config = dict(
    d_model=256,
    n_head=2,
    norm='layernorm',
    attn_scale=0.0884,
    extras=['capped logits'],
    lr_mult_up=1.07,
    decay_shape='cos',
    batch_tokens=65536,
    steps=7474,
)
Each number is 500 + 40 x the weight over its row's rms, rounded and kept within 0 to 999. Layers, rows and columns count from 0. Numbers have three digits each. The size before them is the row's rms in percent of the matrix's.

# up: layer 4 MLP up, 2048x256, rms 0.0426, rows 291-315, columns 128-255
# down: layer 4 MLP down (transposed), 2048x256, rms 0.032, rows 291-314, columns 128-255
up291 093:488480541480476506495576510514450478440530488463503517441512500471482528505456519488523443543513457498506550491526503496534584502516468542529544558540427546491553460460532492480453480529490541497512473451519525537516493470556567492421481528618426478460508518538484515485494473494468575443507514555460488485503475526528499544502462482525486503560460534617456452556491507560508458430545
down291 100:516489431505444462457509487543530562479459501504516473499571484524477463495515392475535456557453476503539493456504467519529454518469536500525469497468430434508446504444497504429520438543526491423490541526551482540474485499529530500398537517566504462557460579526547490514447516516552486571529468453556501465505468434446544447471486471526502518468526508541511527471490462488555545499430
up292 111:435489461428437510445519480506481462453561468472483503478531466477517453516425453483568508408528479476509532460556476470424541475428530535492503515525484452516522541433520505577524511469540530564440486530469551495475497512574463561485489471434510444497515478490436475480522555529532473509510526442502471433512514478484483565466503516502494561526559478526540510475539499446512513486535
down292 099:513542520509519466483580475552465500531452506461533543519565440468519480541559554517519516509570507524566489488430536483463410529476508483542498509465503527449470433525552556336469445546462538479545538498513519508485469517416492485499466500520511462511414527482493519454428410519556484517503532512448561466442534502455488482497454563533515509543436566511513507482511515538489509559522
up293 096:458559441461494441475413461515569534509513523511528527488395496505505482509366499578472544397499462457549570538499531476476475541517459514504494451496480525501524461523492524521445510467510457550557529549489492491507532482479480468506531468561504563547556560495494576483549541510526475483476509446477555492509506489539414492494457497516481444560455457537502469499528566508536554522464
down293 099:512533525479536562582564538422416458476491469490497503487471554492516460492608463543511482534538549528424493472494463537466518449466496533527499506525456440537534496428557549488484517485511518508482465438460488493478476503575615571480559564500531498426550421470492485535424535426513565510540463528498486541532465548455531511479512525528509511427533523547488459564488505453482500481449
up294 113:524514519461463470512558461532517527504568502407529435490543516428513502483472483532389496451451466484454505545520507418447535507403474494469514507537514498480479501501504492454516572526480524491510525527495482505526561523476525599461511499455485531523536484522465528491543425406448516386499511462518445494564474512419472489450501511485495477498544558492490429464454468499477537482525
down294 102:506551444539468455527478503450545472431521450543496555517439497420483481577519438551479539569523504557541490452473492568513501484511494473534520511536481469590516497466549542463540436506514541504458447497532466515529584487505575481604525512432468508565493527483492550513558458528505536482446538549486548419503551514516505569495512461462519479516490596551502542462518487494508508513523
up295 095:505529507457486440504464504497559523490542549514495466444529438524533518472530483469490476510514635417604524440496505499551533527482405433454489430475521526491468462470503506477451571514457451499397506495438482522509505539472546526532589472507541413456477487605522436411524556471525545470526543444495500520546491509579493545433491566490554522490508516510534389469541461470495513536519
down295 096:488549495470471572570525451483451471496471580424474549591544559492499474477481538508494561499438450491459478478470506466526492439495518598471539492499509576514458522540550462519453481504537459513495439470522608473539501487508487417530507528453524520523490500434480536569430449533462411553482511504510554469499475450489515493435483448556440404494601493550483432502472498510531508479452
up296 079:470513481518540546471554446528483534446441469480496432458491450456503533564444535538513526506510525522485534535524512481534445538509478495519538468505483480520525443526493421490496489506477548438522579482436529512424547507517542498514507535450534479514491540557488435510505487486487506551427497373467522550511493455496542487477461544478503479489467495459596488535508514501484523494521
down296 089:565497479528500470480531555524477450470432565473459531436483554490459545547550560526555528490464479477546488450458523576465550444525457454489495497536500501476472512484545518522408497545479420535484535456543497439538542468521480508445515453445415442513475481546537526538470493516476472510411511477509473513508560530454554560505460471535480432560532454509476534538510529503513507479481
up297 083:475512528512541492506493482595506497475506447538452481532494510511449499550477428526616494497513530519479528488499427438454498521504459495480498510542545550496427396500593481448504466494434485485522462527481535531487475489480490531459512488560445477504594552553467549478511515497464498500605485514570488503528497522465465517453454418552522539505526522517599484544605502489436447436480
down297 089:445428496449549538531486565455467504452430504511542462430541479416602520455518538512470498558501560520469459483479524517520467510499530481516466492449388425539497525492556470515553524551505496452481500449524487501520530451483500489537459485535458466473509528498500500493502457456548506475420515569449440490460525492585473503512563550543528550606513474464446468439414502479526490545492
up298 107:535510497476521511479444567560566556436568503421517517534471426445533535443579469501565545450521605472498512522516458538508435494490445509418509499536559445541518441532476474516488574513518482499556490467461474501439503507435468521461474515576500473474508543434438512520468464446483504430505507533520569378462486499473508576512437529506479507532492485563486486527597476522499537592483
down298 098:532468473487501426490487437460555469466360484445548502539528453622499470528486472505531490455443516486461488480444486403536498530566510520485426520440472579425471556490482511486495481522450530533500518507558485532469505595350440551531518427491523468494475504515485493493504526473464506537556585513507446551442489470483545462475480545513467508539506508461516495556451519503587486529500
up299 106:489539496442506502547483535506479544470471536469495522492452467492502524467537493473526484537463552419507517488504459449538586512499440525430538432521494551423502495479494524555445544492594522491486457543523468477472466486592514526501495532493553471484520501496436589528508426482482603520548492509464475523493545530530549452453437492569564449547530569516465461512464420477517501544472
down299 096:498512609494456479416509482584513509481488472481540438485499485547436447426565454544569442557516465532545495520511518463516597520484501462559539469539450517532550466498516461515511555505497474477494522474458480493467539476531466606557492500547575516525523443507453461529436546502458412521553451531532479467575463514486457513559503433518470459511471432470477536517474494496484524475528
up300 100:515550480527462472502476485474474507472471435526563411564495563434485523568418526519503502502433507471543499515550493519545488512413540449497558494575492473557471455502445595451505497468518523539567485493516495442463443508464482595532528509558496507479547526512481574433533514480507550519451553465551513491513493436527422456507481516535495538501445468543499476495512487490490560497499
down300 106:518455520511488517436535488431569540517449441529447486469528512596544471546539446507445500524541510503431460439533503517551499513537496557499478512481538433486538538512525550554455527447442530507548400585491485478442477477553527382494548503548455442508473464495545509496503486534518499528490428508516468472539467482520641495487543452441476463458544503446542525474518494537523497531528
up301 102:456549493494510503572541541527513500517533516471477509476499467465494521555496492501490571419500543465518515472506514523454483551460471518472496512523462487486575536518496488475519503617491483472551503570514478508387503479543569539548487570520488567481550586507511470505458475443485509493469487484512641491507502542468479433455420486503501545515487543457490512508509554603450432509515
down301 106:593486492528473509401563493527533439472486461535494442482499482501586459557447508493506508553508529556506502493568486506469436502476477567520574530466557497546521519456482480508468564457463501490428573393476440538559555478508505485500536530445525426494505446524531476429519489525458450473522516522502406421513483509540512623506487479451485485527474532508452530452523556452532481458473
up302 092:484535465485564487458517497558501458475559543497468524483483432530498564448459420489530499578570434534539554470515524548496478513486540534511502535613541448442555438467482502450506502485517512525525435511453516583524503516546585493504545465383481471439509503486471488556536513540658604463461526514546538493529600494543448535510510481498497524538487534451556493508590505447488438485524
down302 092:519460525503425442540463492446506551492446506464525503485510444540523500578506532527450439446420508474556491510421565523497505448511479524454491444446464520522429453498539493499458474491464494496519537538521474425480508493514461457547533537470477519525431499432512549454489506465447469513457506512414456581446528471473499519430516535485513488457443446570451489485461434484515545485509
up303 087:491478521514494473538512460484488536503511443541555463448412543508471463497472518536510519511418500461509514498649488490587518515503525522536500484478527499517498519628506531430528529440492505570481487585515471433479534507502512505519450476494499480498568527510526508399510423516476455534430551520464499452487537502476457464475536511549511438517498560548512437480594536507429483515462
down303 097:423527522487439533492494492535514488511540494510462481468512531452593484514520408508503448451489493485552483438482543542406548490494529579538446408512473482538585489547491526491483485533448458503523474492487530481547495399520455490492607510528421470488512553466562485448503504526461528600481450591469497463484586534466491458517489523489488532455523528496530516533544483454499483520496
up304 107:571515553503509554528466522505451515556520405567581441438518512507511514483476463465471476550443563482517509466539517492555472489540555484471531485476442488447538478481492493494524501515485520501411535481465539404441490501574562474518548519492512489462531461489485539506449484534468522559480531415506496507453574471569513549517469476459502548542557545538501510501466529495460454526500
down304 102:489506457517510519492532500509525481495513545530493473494532486531464476449464494463518496508502526475493532442506506437563467520451486466565523544438540444526435498515586576460506486458529491586499507559491456582531470436446474545572436503492498529476459449566466431498482477516542517464521531512569480486574495546433504500474536544500510512482545540488504506528521524512549492574500
up305 097:528475490526585448538481458527511435502402509468477462384502517501497503417536497526419418481440446497499567443537443492517477525431489519560510464562481481509480472487420484511439529501558523524517524576480499447511474494506463571560545497497497496433577510476530567460538464495492579586511489468528563542518499492530453528465524487591496548510409559528510465476564590559553506505486
down305 089:505480542503470499493496520508476481529480490494591534541473495419466510598511480480498525451432539539463530536519548445463473486456382511501490511488541453468527508480526521425477492500530494494489500480500492486544506446471491527472516464525469470530447448527462459491567532523559448409489513534496515442464420519511514522484538553515455445529499424512502561520466469447445443488465
up306 089:541573488508524515447516462410491563563535474488515592483485442471462496459555411577497449421561565516512469453443532505571449568523560482484501538469509532432502490487515509583486539393527520520482481463444482537555508553492478486497523520472510506515468548510452512493533451395476446507509519459455571519459430460512523480401547463508506536499464519547523491472502501527497451557562
down306 093:485481532505588517513473521541503465473464528463524519500578444563530453519481510511523454486485514511457481561538492485537552512556556537437497469509468415508492520532476451477469494506549471422494531487532505516461479529471539536471539492588503540437543504501484440470502525470500500548478516458528446503520527472553511525575471558522512485521530513491443519510480582462526476530590
up307 099:486573505494540516473524461462498476485514554539482519494500485509460517553546544467444524473480610463552490434521504501472525508558457570528497562484523444475522493551575448503558515520525539509526514524529463489495450531555488510495527478381517513446451552531498570518513478476509491515476518510501491507502616457522450467474496502510494501538446600521521454506559521455495514470525
down307 093:493485467526460444509553533512472479569454490445509506526439515540485466443449476534563471515460502526433507466519504439542460517471469458532481545502535536492471565476492507528474423444483503501539407534501549498510501497538499479430447529592556474508502480490534468419543440518507495504556457465556506543497440536515597577507467502493504511488508485533458530484496489530501548617452
up308 112:503515448490523517430475474518515477497478507455553472466495536424466499470494536533551530411456534437538523482483410536493530556531544562481462534513482492509571422549519516508494504418520526553507527534508412505525482520420538474494622505458545510499429455538517542525559506477454509550514532463491504457456530478440505461437434566471567611512454529477451458521509481515468616579521
down308 114:508462454517570606505534465465484536538513518472537547549446495530419516456491493552496492575535506441420526512446440514507457534545515475479490560493584520456415446504526500444504502426571489465554502513471519446494466489525502419480506506461490527485475486505461561470519496440499486537548509486556483499467530532511482468444465445515531496504500481483431480508484491496515573484517
up309 089:553441504459475587459583480467420501509514468484502457465474460504497492481462444472452594432480534507541483469459556549482532480517470555490570623464555500563562494469499457547501502488545524490485420554523503540512502477517545499449561531490486558415468493514534469506482514456454500509437488453563530552469463478525442553547533474447524550502549495505482455498498541530484474529557
down309 105:433456494577500443476525544486487568514517508542511509522522605451538479542539541528476552484570469554472538490559487555558491505517483575461460428493508481440474541515526483471512466539528482490464537560470421501499444439540505473581538462543455531494521549451518536543511477541483496413506574568545527473539564583491430529509496466446487526517495472496480552526514512467499507542545
up310 117:495523506520490527461494473455420470506498502584542484427516587498497504492502462476504478507509543484554478476505454480503516495511589653479515476507541509465557489529517530533455544529567501543516497506491478453540538543528569511409543525409470498517571449525466433460498493505445555477485532531593467487478456516551476496469470582497505480507501518641459479492578491488514417496519
down310 129:583436511463456477490469473534520495454463516404467500573513415471478549513533528491470466505494474501485495494471527531513524530508410411495481544570477511472496516521516575467527505471469538535524488504485596538510503492499488507537441465557552488467427580512539542516522497513565507536487549459477489512527570478470500516492526467474470466518493496467551503539451548499515574516440
up311 100:509547512454540412503461488514507462484488497491493502514571503494539493479520529494555495511521528461492494539484448473523559507439555478506497443489462498550484508450476528482481507468562532465510485531485540501495474514470530570493496496514549460492480494471468489532502447480546473506558531505496466446502518532500522464508452484508490452479480485553520431496506550419459536549502
down311 100:492457473470518537456486477508521447587444584508588434576533482474461486476441495430487534530454484474483577443513531462545491503534493521522538509501447551537603522469513461544504484477447479476464547476514581469533533558514540452403507487529472469547503512546492502549525546571531543450513476476500521511465487492549480602573491485504488523510503511519451582495556558460527455511479
up312 109:444508484518483511518500507480525495539528422516560520500514457479494484530508501586488507504494548457561485474545530418418528608531499536526491473579508562495434503555447527455489505495552494557565507590490496470478590502452479501536556574470499455457438469465563560515523478541493532536520455435520501491437445465459481522467527502503558489491613484542487472490513560532487515536503
down312 106:495480509484555503506616540510454459425518510528534468494575543497586509480492524432497482513490571504503485530504425442528485520487523492500508520534446475541485482511526440494525444499490614502471512457504459497489552494521484493468505443440511438443461452571490537566557496523502516471493487516426539456502546520548562532548507493536447493539555617473459410587444523466476470484485
up313 089:534507493488481480465465525446428583459502420518542503516530539500455502520518471507527497533485474468511532473518479428532472496457457437485573507566517518456492406564564502412543568523468451532491481514456528511399562521503559466448477530535507525502600460466545524418512497521449479500578518464529426444492560557527460577525512436537556509541536527575580450514526522564436507498469
down313 095:551498544426548545436491487539530531479512523479546527473519525484494497463550497476465497418489512498476507534546522441458485548493515511497481508547499427522458513492580435544535420525488475430458506475534462450618470535470520568563565468526462431495461469493522509496574481479499436436511528521470468473474517488528510495530503535551515506505427540475489536483558513494540508473500
up314 101:547522474475431517484497500476436431522510472407553485530605472487509580479486438540494526486477505503522496461533532465511516499501496493414498531521478482486528465455495538550471491534527489465519495586386567488496479508481517557535507619429483417514462554517516520440498457512478570498565535518527450455542452502519557525414458500491508496566484523474472483418510510541498487494577
down314 097:460496576598486497512524465468525416487498531471545533552435535454471522500565510497513544525498540497431495496438422527527497488517532576513456515498440534451450527546549521578480495516501424517469523447494477438520444520487462455485458507549508479496534485465473488581569480550445498471534492490513508531548494473505496542519459527498514470480511440468490499551477477493439489525430
up315 094:533516495561565503574475513427506521434468461559555482527473495482506514518470509603469530509506566483552431468475465497524481489524432459473526541498443495489529501556472471450493518495489510472482429525457577464464513532491526479459519512437561520558551540587547514420474427493482480455500577548515520536494556494499470430409518410526489486561532555565474472513497520527519531500436